{
  "vocab_size": 48309,
  "attn_scale": 0.125,
  "init": "normal",
  "init_std_up": 0.0205,
  "schedule": "wsd",
  "steps": 3676
}
Each number is 128 + 24 x the weight over its row's rms, rounded and kept within 0 to 255. Layers, rows and columns count from 0. Numbers have three digits each. The size before them is the row's rms in percent of the matrix's.

# k: layer 3 attention key, 896x896, rms 0.0221, rows 848-895, columns 832-895
# q: layer 3 attention query, 896x896, rms 0.0225, rows 849-895, columns 832-895
# v: layer 3 attention value, 896x896, rms 0.0186, rows 832-884, columns 832-895
# o: layer 3 attention output (transposed), 896x896, rms 0.021, rows 832-883, columns 832-895
k848 108:095055085105124122132093115094071125102096124109112137130127145097153129139166162127128123166105107101157140077152128134122102153128138091118125108138097101124134171112112136097086119109175139
q849 093:119145101128149138112112139127089130136113188099116107130093102101138176120167120150146158139118180146150144123116132066124143110137094134119135087163129117161135128120146189132095125138097154
k849 101:153115114123136150152156160101122128157155110094114079140135117130148136147132106147127136123141091108131174086143086118140144187121148175147104141136124124124125111116140108134104099124101164
q850 094:136104185144129161110076149149127108135126176089138098125106131167121155141146198109121147128143131125137121099173172156128097105164151159144140066120145136156152132135126142158114113132126128
k850 102:100129144142099155185140096131126135113132145105148090138099093178135124176125111119116120144108135139124127086128175118150138157123086133123130164140138102117151122137153129135134111111088159
q851 094:108115099109174194148135170098120117155108147131090134116150143128085109081151124098118110129144111113144093115135105101133129162144113114090103100133111167093108073115113131121117098120116134
k851 105:096139144136121134128142140128145123107121152085141126158143118125122131105132128123136121171210126139089119107140156109100163233121124162112114134134115123153145064098117116116105120140126134
q852 092:133132154120125118132150128125139165099146128167118089131154131059145157124114120144114158163102076140124124136101127125129103164142143108116135147149083143107167147116068119112117125118113151
k852 090:145160119104079125136104132101115097135120093142107155143112095143163096102136135135159097144106114117121083142097094143141130117152143107103136157115111132087123136106124130139117127112098176
q853 097:118154106153171114140123103164143154114129105155149167149186119095119122137163116135096119165128126131093103130122105138132115115127092104149127136101153132106137153064104125125099125126156121
k853 101:105145196169144121143085159097105145117139150119127114127128139098135121127079107136133099152123123141147140111148142102167124169134145177103127141119125153126110101103130124134143120158091121
q854 108:129158139152123119172128143136136168098149142144162149084144117145135111123113134118122085078137107106087087184149149121101141080103111148128121124090140121136116137105101108140109152155134150
k854 107:132123160119129112154118129143138104162150115143110114143124121119136079119111141119101131130101132133097126129141128091149115140152128118077093098104141155096106159169136093090166131128128094
q855 099:107146101161094128141160129132103163138126167090102162154156122122126101134142107143098119191111120106156089139143116135102092139104118131157123180138145132168106116108136129116071163055115135
k855 106:134152150136094131153100184143142104111130096127119157109096097120103137136122100174160128149153147119093111085101098114116127123141161145138144152121100138112120150094139120154083116137094124
q856 104:096156121124134122143137118100109148165128125127154131140134137130133121095111130175136103112154125120160097090149136108136153134121139166120119107100123118135143138105121122112117127111126141
k856 098:079154146140144146095164115122116160156178130088146098135165125116123163132111189141080106083090163156160117128114145089164157142098126152118113058124137144149165077128105151114104144119117113
q857 105:173095149126115129152092122147131089137108122111119152115066083106115090126106133115168127148090134143116147186172139143072116156135113094090141098133098151105101107137106149150143137143146135
k857 095:169119121099096114130150154116135114114079094130118143124123133120118104123141071110148151127092123139106144133102095129149127135156088087156138177150146155115138141150150128092133095104152129
q858 108:132194092146146144171141141157151162114129099155126139130125129138165163166115141090137112128166107150133129138187134141113157115144075165144155137132154147138134171135125104145128126138101151
k858 101:167132159123077122131110128128147141114149142135128098119077126125122119129165129099124146159104145108134117147143114163146124141109170113170111199055115150102153157103178104126185110145130120
q859 099:150104123187123090165114138152127133128201108072175084065129120162128196154132105117126141117144145121151138134088126129078097087129161151125145121132132129189184147143140116127145097148078105
k859 107:124098108103151141135096173090142114113093163124107124134126110135142114106105184085077165141089133097186106126129122126122091121129156143096165121128137141107174123194131104103138114166164184
q860 098:133118138115138104140153083095094134122143106162107104142134142124118072113100124147118091133144117115094089111132105103102123132149133155067122118149107126083099122141099148149109126145194125
k860 102:125120111128103143116125135105093133150080148130149111092129108162115120095104134138117131126118120116078128192121150122101153127118068041069124117103094172124074118142101124176124141146097129
q861 102:108170116106087101110093109126120057137143123078120126156104146132053109147163143167127166116149121168141089134122126101148093104190106154132118106138093106137131089150104131107124146166115114
k861 104:129094140121149104119216075109098120128136157149113133052172133137146161134157122138067102094141120118150137092123170130127118125132137108129137091168122147126124121105091141123117146121154152
q862 092:127120118121166128108169168104131140117126147141120122142086138151138113124170156118125132108127116148107119070126127138122167115145132138080131104129163151114125106141150161086119086140154111
k862 098:124098110146128105125148102142130130164134142165151100143174159104108120129134146155125133144098142126111132139144116118143141118107115135110128099106155128096091086127126105155129150120126106
q863 101:166134136147126106141137108143168153130118119124103121139136127107119153142126167119113119102121155118081140100142135107119131169142130142157153145103151100108148137127128139115178110108111127
k863 099:139142147125094087140118109145140165140093090144119121169115117154124090092131125140175157139136118080135131092130126147133100112152170111178174140092133069100092167109152101117131149118133106
q864 093:126139097111108125153127147087132133115089133138124134155125115146156133106168175136112130134116093122100152112103109109136129158111121136123122176141134133075099132147126107113122070124106147
k864 101:074103137153128141129133138078091119130109106097144179120091162115128141127146155140110103134169119136116118111149101109094126167140154122096151125127102147121126112108106118118101181102172159
q865 100:113103151129123144093132174164121137124122137150095159139110156119125197140121078180152120113070179153169147137114097116195150171132120103122105104161136098166123054145118091131120122101077114
k865 104:123160109120111151117137128102088130127130159117142142133100108091164104156141087126158111149120127086119152137142114136091111165106130153120166123100144144115122138123118112132079095090179189
q866 100:143098146118160153105133113151153149171095110163139091086118115170117110119118154089160086131150125185101102126134109148177113132126142108068113121106077133083108129159157130103153133092158113
k866 114:096134112150115170099146117165116105148109128103124155150151118134113121079123118133110107133094155135117125130134129095142128114129083116123120146130155146130118136143174132123149144105110102
q867 103:136154132134111120105173103145151086138121106125146103134118142114133162119138112144162093163080156150150143155144091130170112130138126143090118154173136127096123120140125120099114152104137118
k867 102:106097146109113095122116184105141152128151129137130153193107123120103155154222132140115145121118174129144139147110086119089144196079130150138106132108097102090159149133139130169125145110193134
q868 100:115108128165115152120112157133112076181175114101081134137133121119090143158212064132147150127107161180206134111085104134155141117160190120128154118130155103101145114131146104133127110113108120
k868 100:105097089120145117120160099107156127133158157138080130134117163118141117181159162152090143114119148146132148099115120127111142135126130139185123161156175127121120132121135112141060125096078131
q869 097:092102142144147153143152155082136166130127125104135098153146149117097129132123104133081097115122125090110126138109157101111118139093124149140115157152130111080132134111127130118115139118161131
k869 102:146167114121082124150092140114134092115081098146150123153135072128130134126098083099138100134146121152093142147142138105115130164107115108112122136136082112152165181169127111153148132129142140
q870 103:100123128154149114135153149144132144164151103107150156106138130123155114133150106104146102100105117139139128132132145148087157149102130110115184100139137123099124125124173119162127160070158171
k870 107:134130131145125119138104187147152088135160120145130122162137132120109172091089117129115139128125109151138141123150123101124150153131114113155110129115129122153143154177155122130142097150093128
q871 104:124102137137123178101169163100141150113144149144145111161148138164114136071115167149095134106153141050108132119197129078108123099132085179139079122140120113113160095173091152124107136144125103
k871 108:087137146150125070170139083146128151099088126129145142112150172099138079134152142152144124136128114078134111103149159151124153137078138109137180137131079152109090131085108128150099177106129148
q872 091:139115171149089084152127085125159100131097145143092140171117120100117137124125072138114098137098084143091113131094073133095092157088095097103145171220117123157153172145115077103128126128125115
k872 101:125155130123111135154078143109116132117112082122140163130111087128125119132121145123128116145138139092148102140118110109143133054132147120152134174097138141067110126107163143132160104099122130
q873 099:149132074157102125068120102129116130145133130126111145123144141136133122172124135136081130088114167130181133115157128102166111084134145091117093116142112123149141113143147099171165134071147170
k873 105:124099118120167114111110168126116093077131149155119142136096122151132127148138165135111116132105134120115108126138131135125127177112114119130140116131112103121153133158119149146120112133130133
q874 097:124119162110058105112132162155137113165092122123129147152155115101151135142126106171088126130138141093163121146117118124143126110110114114093114180133124141169125105144160085141076114092152104
k874 099:143132128165122167108151130079143109172119131172076136115147141167157138152139133099134138096147109082108127110123119141123113109138139114084130151099122164130144129117112128116109121109113096
q875 106:130147145124099127115114132085164162108088107140094135152110129104139150081115151084103124129165167107127100122138132131163163122115144150110155157108149120115123128120149130092091105069160105
k875 103:121169167129115103071130145121105146132128184153123124115151154139093139138068123064133152093175145166135135140117122129129135158124179177113136090141111142141130122139113125118107152169133101
q876 104:101080134150126140162167147106113162139172134116129134129106173167105123145140182127137124083106134129154119113168150117094136115151143144132143143103157103120179101136142105158132129126163143
k876 097:116101153159157117151172089135138114110116136112126151104140191129067129131140169138097148124121140143140106126117118076113158129125130104113073115142112136124157117128152117143114125172119111
q877 094:075099090126165193137184147184152128143139120122147112110146122082074153160139095128157090103128137157127125149108108114125170136146098099131098153107099132120132128127104127127135117109150119
k877 102:101134101156152186119131098121130159170148130078118121125137131087122113128107154122151130129150150119153090154121093109125140149089145147109061143088185199144133056142106129132125130106117084
q878 102:118116158133179162134174117140123079186137147179111187122131154111100067118180152139134125105137162126130112135140052114150109113082122089098125151125104143146133146097152112130122145129134112
k878 102:160140123121180124128108169134148137176124127147118150103144135093136155130124141081118125110130142183168126169080120099147122094121065082135165165129150127157142092133131094146134153143113109
q879 098:173144168137158101137131144091126170141171138168149139121127138123145102091087111153113083150150123093126111184130157118116101110145152142138133158152055110137136138113134097121131122142135134
k879 104:116169153151142128110115151083155104142111142133134116147101106143157143136118130055116114133176139107155151124147167141145100145129101174133152174150121088124131149171140082120152143143188159
q880 099:150121155076104140150111083136094156102121104110118152122123110106120126154100106146185105096138125154123153178120154132102131142126152116156130128105131110149115132106166111115059119147105133
k880 105:112134120097139157124146128134098139145129129148119100124174144098102116140116174135143136111155124156106143142133106153111105118117137127143074120083101129149114131109110115105138120123095111
q881 097:181118142128106131113152118134129138153129110102130152100135110140125124116041116110179093064143088147118165130113162150149128121120154123162122139121106099104117134139139089074129130129134113
k881 104:135166115080165155114146116175102130149099153088130137085142149113096143149120145096135145144101112128099166153121121128138102147118128144144066127091104144158127158134119126086080127145100104
q882 106:131093096120124105140118109169128125173110130116091155071116082082139119107159107154148159121092092167130121116120136156136117122103139120112127111175173109142121104126168116126114104136125121
k882 107:123129214116122125129136080182140145174137115157122115103141167141108147124120152155098124130126162174125112124098086057183142112127112129145094126156143113115112133132099093128068117100105099
q883 098:144138106174124112099104164109138137086081139102112145150100104143105157157158119117093081148099129119089112124143133151158164095083165171146102119085141141127138164114104137117129140053114122
k883 101:126116096163151124118117113146112108107118096136133127103092095104109110125112120153133097130110139156156075086106135120121113160113131157124069090146112143141114131158165142119108128124118101
q884 097:205149131116127132133124129131149144153112135133125080130137132118137156128080133126142124108134079158117141116114129180133117158142168140144131140108150132102138134151115109111150061138161114
k884 106:119180127115105102082091095120131155138129134197081146112132120134075092126144103110149135141120171122118095092099139101152122146160157099125140139119107145091141135132179147110128142127143139
q885 099:134092117127183146112130133093101161095101137176103173119123098160108126082141159063115107159149144115116137122157136133120150104106084124100117133122155099115123087097141141155080137106155103
k885 105:099128112166123165090100129119094133151105131136146132129139133125174169127116138123109126163119148133117099082151150111147125174081163209125134154107116119150142136128155150117174139117127059
q886 102:135089114160127153178105100142161104121097124148139121106122125156202144149113141081135150138104090142144137133120151125129129134139139135158131136144147131143128176131143130136099195114103119
k886 101:164104139083126150133100146104137148094157137104169158113082109126135106118157109154153134111136122150142129126164118173155146128101144126142091120138108116122144122137144133117157114193162123
q887 100:082135106172107123203121126102118115102127126102134141133179111099154156148117149178091130104159102108158116099088114107113107121149123140137142136130103113162185156121114117159108142140161151
k887 104:155135154125158116180147113153076149198153115099117082135148130104162107129130110117125121128171100120132149155147095113113180111158159085069117066130123107121079138133118133109117122134099131
q888 099:125143146185107107149146142150105129087149158178183143147191126142136137121133123098096158135107083097151091125150102081106116128159072126124157108106152170118103125084140126132097165154131176
k888 107:173125146115093107130138112111158167137178113148179123126067146188146120158129076145119164112110119130142153143094108138127118129084144133083128112144141162148158123085172166115129121122120129
q889 099:148142114123131119132151097149163142123128117143141116081155140111140093088113137089120120090140138050119124112174100098100122056119078135123110119111121151110118158094141095128089117143139131
k889 101:125117185144119112106124111125139109116135160097129118107163160121097134120097181117139128131128170134108149116106110121105120100138112138112091117069130171143138125125109168070149139173072095
q890 095:101139107119135094103092206199136104105114126144138118121120129146131153149205130128154166083121130144133091132124036077128127120128100134141137106112125181159125137133121127157141151144132125
k890 101:128132093143168140117141124135146104046111130153135136091135119180153157109138104137150128153111124135120178111113138105064138142126107169143137119111086142142122116133134139151111162140125122
q891 106:111094118144123089111142155141104084098127173087132119142191140130098148132164135141117149123143109092152125113137107053124187122126121157153180125123127183118117168125074110129113126110060119
k891 111:046153130135165124113140129128133125118131112101138126106087109162132140158146165116137114091120131114151140097116097114098133166137139130143092091093139138125156140124093140116132114136101176
q892 103:148104165142128096146134102111125215133136103155135140117143185158136126151098136130112085113161114112096147167153139180095143149159118125124134166112112106124105142085154122133148148086162123
k892 106:129111101109114169097148148111117099132102138109168187149136141115128161090081138116122151090097161116137109159171133110133130097133174112133126127113125140147179120167175124133142100127155096
q893 094:090150129127112137141128132136098127115178098094146157144163114099112132147155133089126134106135142127137142155108121093119150111112134108152136119084149128153124117117137121152142161102127134
k893 097:148113095133131120155095130116159101114134143148117141124106122141162118117116122114117169074143131101095157144130102117135130070110120138151141114141160141148112079133126148075120129133091088
q894 104:160127126135122126111137135125095117167147136130070159120100134119129123132133113133144140113117162173137116145145117209099116108110144121105108133170103116157179157129166118135121140176118099
k894 111:131149081125113163132155164113111120177102089162122146119169143109118175118101129093096126126131141115115053137114138107171133120134110109117127123182135078111148172140098106114081112093151101
q895 099:125115170152095111149117131079157086170162114136132141128125129102115127169121139146115107146140146140157148129125136163126098102136132119147117169103124132129144135134097142144127135120114159
k895 107:133107158132132111126150083085166143153145122162103116136121122109142127126113087100139164144138125171130103134107127107114132082155131116094135112145133136118159116156097114153143131141119116
v832 095:142144115127087135147112123116094124123120145118095092142158103094135133137131151131140134121137174130143164126123125154109133122087105085128112129146111145109166112107118152155109120110086122
o832 119:121107118152122087130104119129141137142152155145087124099113134139118117153145111114097117152156159153124142140122133153140182135101103145129150130177122113137117164135139149119145115116085125
v833 098:110136111119187156119118108117153129140112135131153131143121109141088121134109160129101125095118144123172110125107135092111155142166123127111095137119067137132109148101152128147193113151138137
o833 104:070119133127130056088089147162105131102148082084096107094160147095144127136143159131147151096108104120133108117136133130148132078097117145146139127127139148143114179104113100136177104132120116
v834 096:136110115165117099141145106130180138154107145130134073107131102143164107116149099122082152104128116109100119121172125182152177143112130166102122120141141117146099138130138167156105100096067108
o834 107:138134125091134088163139167142145141164143136125134122084114133071164135074104103086096126086107141159123085126145113146070140099090109196123162156147137088161113149106106107160108131158151134
v835 100:125073111115113143102124110127119154162135148104117177155156074134118139123119181098106143108117151163118146166125117100124138108076103126103129179143118106083171128136145131137124158126159128
o835 103:087102101135152122111116076115113114165172131107130119111143110119114170112138170146150163141091127167127166122140151075138126149120122137126137132161105122092152124173142080136126125144113150
v836 100:128118134163142137125144094156128140121097134133137135157138119135136121128110102131120127107123141118088193132102137137134140150105123070147143142122125106129132101136089134091119162135124157
o836 107:120140128163108127161131046109178124139103116162140161111132134131147122147128111096178111126109128118146127140112135099162114148124135111134120171138118148116142079119134121108146119158116143
v837 101:152072153136127125124162146112142145125127146148118103116137142113178093080124102152102104102159156129101110113108120112118115157100174136123155148143152071119117150087148132121167138138126109
o837 109:155127141139119144143155102118109120122093149105168153137124199138132121132104135105109130142109121159159134105147170116099106097115158157143150137113164089118153145089132146147137126140128123
v838 105:107098123106132174128161180126126148126101142169147143129108118156123143107137155103165155157148154179108137168128093180143165115156127084131104121125148169144098171138089161128132149143144117
o838 104:143122082119096136095132101101100127089099157106126124167085098119124112089138121134166141122174143122153140132137131125122152171148153145115114115140162185103120128162107147121139115113130125
v839 101:132080113131110108144145141191177139117144122159104100196146139107118120106086126140129083104123167176135112047127172133120102136111097122181103109141104098114140115126117140147111143098125132
o839 110:138134134123170103162129133115140156130114127167142149115113154147090082160129149104089112133098135145104156137152161147112109103132144112138183105089118148090118144098155106132151158172138161
v840 101:144127094197103164117141154164158140166164174183150122125103124146139088148094083151143121105112091150182122093146081094160164137129139162139118113129135132182097138127123138110096165124126137
o840 110:124121112104166175160102145124116131148122144124157140163131155112196109116108128112141092092140116173128154131154145123152117084112141127169154114136111099154135133102137127139087119135171132
v841 106:131165144134146159125116129175129140116094153117085127097126124126155128128156108121119124099156116100141125090151095126110139119152095101115149152139174157109131149092185153134162120093137135
o841 105:149152162135158155119119126188114111127131098121139118082192156081127162132131119130126127140144118092181118139125173117113117107127142112148113085135104146094131107145140132134126083100116104
v842 099:118132114105121115147179126111107136149152139136146102102177126131137185108110066112167160118142067128098141117140117176120122110146136180145141161161123151138118138146072118114145199085130145
o842 102:146143122139132122119140133103145148132130116150125132129147101147148157122138116137128113121145105148125132114112132120146107117143115127046122142148134135074134141141141111112169161152145126
v843 102:118094112137087112105196146161126101138157166109115115116147167118110137152165144105064113121081170138129130133110156098176112149096113095130134161158077148111154113158139142134101106132099135
o843 107:083120154054127084143136104180130129125141129119149111123126162059120163123114119096126090156109130127113124141116127075127150102107142140161132131133162137122123171123131127141082098093162140
v844 101:153146133122121166120088134109066108148125115129126118107112152134122126153152133146132140099138147130087124115152121141101134109093133104124121129151147109137129113147120095126131089105135131
o844 108:143128122144100120159120094127143097110105114158110132180123101140089108146159145115191105144106132062158134108143125111147168183118093121142100124074131118137107107174133142132129146156124078
v845 103:134100150115105112103128108122122122128130134150123120142109208142129095163113144060116156147151168125137114158083150092101162098145111115102174142092111134142131160111116143140112092103199114
o845 112:129116114159134143146121093105117149144113124140132177094172171136163085134131123114148154098058121102177142127118186121128140066126109133127154156103109116079116093146172152185127089101133125
v846 098:105111182148124125134105116151184142110116159141152126109134140134090148149110117113146136117084119109161085136112127103140160103133094131165099139109136115096112141127146115173113082094167095
o846 109:132136131122136138138137110224140135142061142159139103157126148166163107130128099131108135098095131138157141132113112108155114132130123110085120138127151159107107150123134103136136145129095075
v847 101:111139119128127090134115099127157116188119125135128114157114136101097144119119111171163115157121139154136138130164192152105107122152072080142134158115165110140128144176123094079172111140146115
o847 106:074108139126167154101076125126102142145191107123149145092131124092098152140093151101123147143159135145137123143173127131130153143145111078116075123092110135136099144125142092111171130135134149
v848 103:116135083156126162117106139122143135092127157130154150159126109131136113097107141144065143101119148100098137086127102160113162125148114146134160137102133155149090104140114143090155161140123142
o848 102:143165155097165181135116093152115130104137120100098136141165112118140130161139121121138140130096140144120147133082112169129144131150187125118139166107138118132097101127119122109139107088120153
v849 101:129139103184140155117117139170155140149100144134106087124168132126139149150119139114138141105163098090140140100107097161134115144113098103167144071115125121101146105105141125152129105103162144
o849 103:130078132149123131182125115142134127186100134109137127086085117151131175134113110131110152112148145136140122131165168152102130137080140125176187121115117119091116160107114108116139135152123119
v850 097:103120127145114128136089115132111157137141139162165126119185135096134163114157157120140138110158142115112149136155155151093127156096133115132147156083142169132131120107143110153160175135090131
o850 112:122093102107122161119106073151125137087092162143131088144123131117091138114140077142109136105127161140103128142119124153163119149135099136156171117119113143151139141152081104116182160136079165
v851 105:140162118167111093150114123152113103122136094122169142120098155149112126125140129132082124132095112135172113116128113148129108116129177146129144134153104123128108129148120100158087136124162125
o851 110:126098112095084114105120144197147128125121134137089108156130114154125082160155118131151156111107138156120116109099117170115119113104187196144132138127140115134147211125134100115121166144104087
v852 098:131137144108116139169129105141154106116134096112193107110107169121106106122098157130149108104160120128167103153136083077169138123095114145142111149164085124152133137128127123156104161102163097
o852 113:136101147128156126162125139147146132135145123108187097101103119177112117115104159090171121136157114145148102149134153128113107080169124152114119103167106099131160148134108102129110158130123128
v853 098:121113153106206117126136166109200122130141111095113161168101109122121151135143113117133122127108131109175130102155153139137128127110121130134140145096146112135145122135107118133086126138095118
o853 105:150097141152133080091171167098146128144120128145115151091060126093093138126123110071090118166111160127155164125193126122105135171132101134124133160088151097122170120079116169114143125137112094
v854 101:134167129099114128108104137165119109132049123150103172111168123153154117125143127180160094144110151110145108100116151141116103138115124112126144169131122160093116155112101137187119133127077093
o854 107:099145159153127120122151124166111121112140137151165150122177124128113084114158120124191095139123163082148126134119143119115157126138120138100141144158144174093086114124109144129159150159120074
v855 097:123148131120113132119109151165099148128151117165129109109132109162150128125183148185127153152168147100165126062157113140131134123116144101153086123136126134127121134096124111153150126115133103
o855 109:138121144076136147139149085187137142150111081183147140136169179104149151130140090102106120123126190141174095142126140136146114096090125131131149142152134143139092092158103113136130119103136100
v856 102:116145082123122117119111136098111115123117115123084156107109132111141129121119124142139114109120117161151147096143108112135115134099176085128101137134103140120115115081125133099113145110126138
o856 107:138098113151108189109102135135137121121129138099158175126187135131151121162182142123124127164141123086134131090126097100184111133127130110144124124122092099133122105134146131101170105148140121
v857 109:125098089143144095132095125128117140141135128112159130114113120090129131121126115087148121106124158123128112150139164131134112160120178116178137137151126137130123131100099116134160114131143157
o857 109:152113135125116151162113127109167128116116156093108106193085103132136141147132149127139099122103117132128160105135118144168141170127111127159135130129124127143156199101111196129145122132123154
v858 105:109127132134143128118122133113164117143102147133111158124138166150124092143143139115136116136144128122146087110170085162081126126170127136091135114115076111134173125119164118110127151138137113
o858 088:141112153093127098130077133135152160157115085155160111127127128116121132134108137117158115122103141116115111107096094172127163143166110168131146137117123114121076120136127142137064121117104106
v859 101:133063116140122126115122129168116127098153110134135152160121155117143112134164124111104141074079147143115119093106122140134126118070142140136095114138112140147138126129096126096162110102111092
o859 111:178109162179113133168090116122104126109102132145087148123123102118126122165171093163122135143152119116110145140111105136139129126096119124170159131083107100143132127151157137134158089134136074
v860 099:118111109104140170112114148115121122138145116114144168167109127101168128110153116101144143110111119127136066092129130187169124158109106138142091102102151134130149144074136128124136124161088128
o860 112:135138159100139162123096123138127108106148085124127153119084092096111143127123082114164098154112148141128136146146130138171118123136106093141116131115164117154152087144146123086147128159099122
v861 099:112166104085119088146144123106115151111167096137072134144112088103136128134128121108144117149152130122121133144116152131139140132091108204136140112146129151102104162170153093117150106104144150
o861 114:143069110127113162146144142159140129152125110114169146124119064122147122137137137124173139176139117154163132109130123166119143117133147174135122154111093124142123160129126106129134162133128146
v862 100:111134136118121112133101107073146105123109116124159130107096104100125127118095101085107110138103114178077139160147123108123122131115125097131095129127096181107104083096079102131129115149114124
o862 109:108140120114135111091111107097140109082126129116151137093096154150123107125174106167146133143127191113141150177133128087126122131122086078087100070095091164084128137099141134123193158108126189
v863 101:151140106129164123129153169119146169129109120131146122144101101144089151120116138141088146111129147148098104121185087128103125145095157149118142160160085109151120137155150126096116145185075133
o863 099:113151087115120140095146133099089133100152134127076114155103122115166172093107119115104163139166133104083136114136123107124115169103108159171066130097102138134151152117104102098109101121122108
v864 100:138151143151126115098114145118163138089127143098170120110116161113146122115101109109092106139111100109136168121142129138169125123143121120139076133135130113143097084075132108118141088167148144
o864 103:149139137159136096123097152141123130063134109115133159105122137152084146127130080168152150098118114114110112129113118139151134127129122096103094120124089131103146116116157067127135148105106131
v865 102:141077105127158092118108171148072132154129130138174170141137156103149105108079137158131135114122115159141088134129174106151122128124133107140141138077168126142118108159134117082118063110165147
o865 103:151108130161133122127184109143114098144141172094124197183121133126158119094122101125142134138059138152110086118129124133140124124144130146168111128115109120136159142145172139148097089167133153
v866 102:117079093108129113122103113129135114130111102129138158161169135138096140152113129169089144147144137077105149074111132148115144148155144134098115118146131163155138135135151120138200117156135130
o866 106:147124095161109152151136114134145125128073161148127152145124134114122145154140084101164087160125122117076143169115153134127121147109118145122106153129151107128081105114173134089107108108128115
v867 100:143167115121120093152137141093152109101120110140165157085141123102145139112183127100156107138106160112107198116163207152143113112141144212140121103101150152115149144162137160144146116198106153
o867 107:123105108106137120141129102098080125105108089129162089102130163119114133122135052134122122146130177146137138121154164134145094141153168161130133155121134136116143142135107177115141132095136126
v868 096:139129124125162115129120141093112137133118140125085124123120130101150115080163130112113154140137123130198129142143143129140145101123138137117126097117125153106112146117126092067188105186103110
o868 114:159098138164105156145117082144128132106114094134121156098099114168122102119177109142145120111139126123136112157140132160141090117137138154162133088125116153129140042168136133086176100116153111
v869 102:125135091097083123115083148109112158114135108133102147127157132126114139115116101131152129123124131088170109103166101135135125157149096079180127142110131133163180129080087126121146113130151131
o869 104:153117136117134162123106104158094127101110112129097107126130123122112106096121092126106138162104134165123112112099139172199125150154126163119143124097092108176104144151149120129174137122091115
v870 098:138148145120156126136115125127152104126123061131129142118112115110153118144110141114101151166134117162089120165085143155141130125117133107172149126105124102149122162102096116130073079095201157
o870 114:114144112122113132127106158134131076111096113125113126137119124144121132074175099138121169125145125094142112110094093132090110121136157133156138128118135135110169100129136129100145137145118143
v871 096:137110102143150137128155227081113137150113105115127105134135107112137111109110087087132132151126173146119086150140130117113141121148143107092142149097124151137119127173128125109101092152115118
o871 099:113152134107128128089142095125078116142129109121123152154151163102166089109104136107112168062152156101142115134090136079182137130121144165135133099135144132146138120169123112131139073144139145
v872 098:146154120071139143160105116107148102117120091091087139105087160156148117132136137101105100135118094141067113144106164119104091111158147100102142091143176170112113129108119098122083099125158140
o872 111:127135148148069140145154140159139099120127150101114114130082082132135069153138122127106118155125126102122165110149103078126165134137118122125093096140133133067135070134110162139135100143129126
v873 104:136152107168125164086131141167117117119114097178106134137101110142194111106138103175099098121155120133061073113148094102125084129139124079119122123110157151120108136124166139104142124082168115
o873 100:138183121108105127151145168132134122091119160159130159157129114113120112115127140131103130113108101091087129111091143134089095130108099107115102085130110130119083104132135138165092118134148162
v874 097:152102133096104102156110169069126084120121130142142083113136163142125136104114101175194149073099154156104133093150126147127129136121164131104134120122118122106121126108109120120122108098073125
o874 109:163132104095113116142088125081108135152134122117131175129147123171107153137136114136102132087134150187115125154098153155129187065133146130084125114139155125133132168137159091086176115126138130
v875 101:121153160118163133127116155120120117132120117124170129145112154153144103147112145128114145117155110099095105077127154082107130115154161165121135114129112148137146167128114125116123188106132083
o875 113:173126155167104134095161137105142163140100173168118070152081126121128115125140152188140127133162113140118138111125144117128086140135149139104119106106128155107129137174150128128116148091093081
v876 101:138089109137116147103170124137149123171139096140162144169135106146116099128160111138110138121113115096070125083086112144156144145174080100126092138113110141110116115136096106109152132121108115
o876 106:126138135097146129134137104153142112154146109129167110132150120120117090139121135102123171105124120133152108139142147108114106085118119121134116133113164110079131102146142145140154110118145143
v877 096:133107087175135131144153120133093119151111136100132093122102138123148116114132136101184119111146165150120139134119140152145130152075147080075089105160106095131098127138115142111103152102127151
o877 113:114108138135099136103125117132117133122149133128128148135138128134149121122115157116155131136149140145117111133156111166150129104098097152150120117130092118180124174094148122106122072097142137
v878 107:125113128091158142126136144109116097111146131141119161157145118127166116103167142130155144153131154121129153076146075166130150136090102066086157113125083141158138101108164101107111131128128110
o878 108:128111171173164086176110105127128142140119133156103164148139115101128131115156120113135125144167154141151144103140147129155081143089115080128121144105087130107144109162116094134146107154147101
v879 101:138160143139115156125141115118096139136107085115119110155098160131162108128111145141133123065115136140070119153101115112158162121110123143165131139129131125146137122134117110165129162119114138
o879 113:110152147111086124126182161087135114084108133153142125124137116137161124108166109162152114095123110116115133163105141081109160150123103154179129110171107164184139189079095145112162140113119106
v880 099:122207102159124090137091125147189151130157186156113147127132105112149129127140130154122088167145131169132128125091142134130140131120120145105143122156146119144140156168109138113134128129127091
o880 104:133127108188104094120070141138138128129147179162124136111136102110106126136130157137091141095131142103143178078127173129159166161113132098123143119125145132131111109135095128145134146119138113
v881 124:156125114087115086131122121130144145097133109140063117108146094141133116117148110108122115149129103144112080147130110103127129139167138133147112119097111116162133118140115090161090149160143119
o881 094:103133111109131143115077112137144147117130106113101122124150138105115108119140182128175167152137102137146156106099127107105163155130127116188097151105111099166123111175083122100135117141118095
v882 100:137109100101132155121144124117098151150138151096111125151110143123126126126095110117144148130145084146073132133126171110104139131093112177109156146139127131133102121165086127060147108125132142
o882 105:108177128140110129121140156149127131122137129098145140137170141126131148126148129134125160152124122093157141074091103115082127136134108147118120117107097110112148171118156122121133163109096144
v883 112:084106111128153140137138140169132136119144130140130153137149086156115104126155131131119145155096107146105089111153149115172114130099129118100166101119117106103074152182153158097101165151120138
o883 107:083126103114151145134127128147109090124134124085099152177119119126144133131152090126123133097152146137114102141157095113116137138132116082131090156148138154133125129124099125135104081115161130
v884 108:111083102126114132137156116117153170175132153146110148110166171166131145114127087098137148127120184086119147090128140155109145129111145163112120132135139119162145133142144127142113115117095126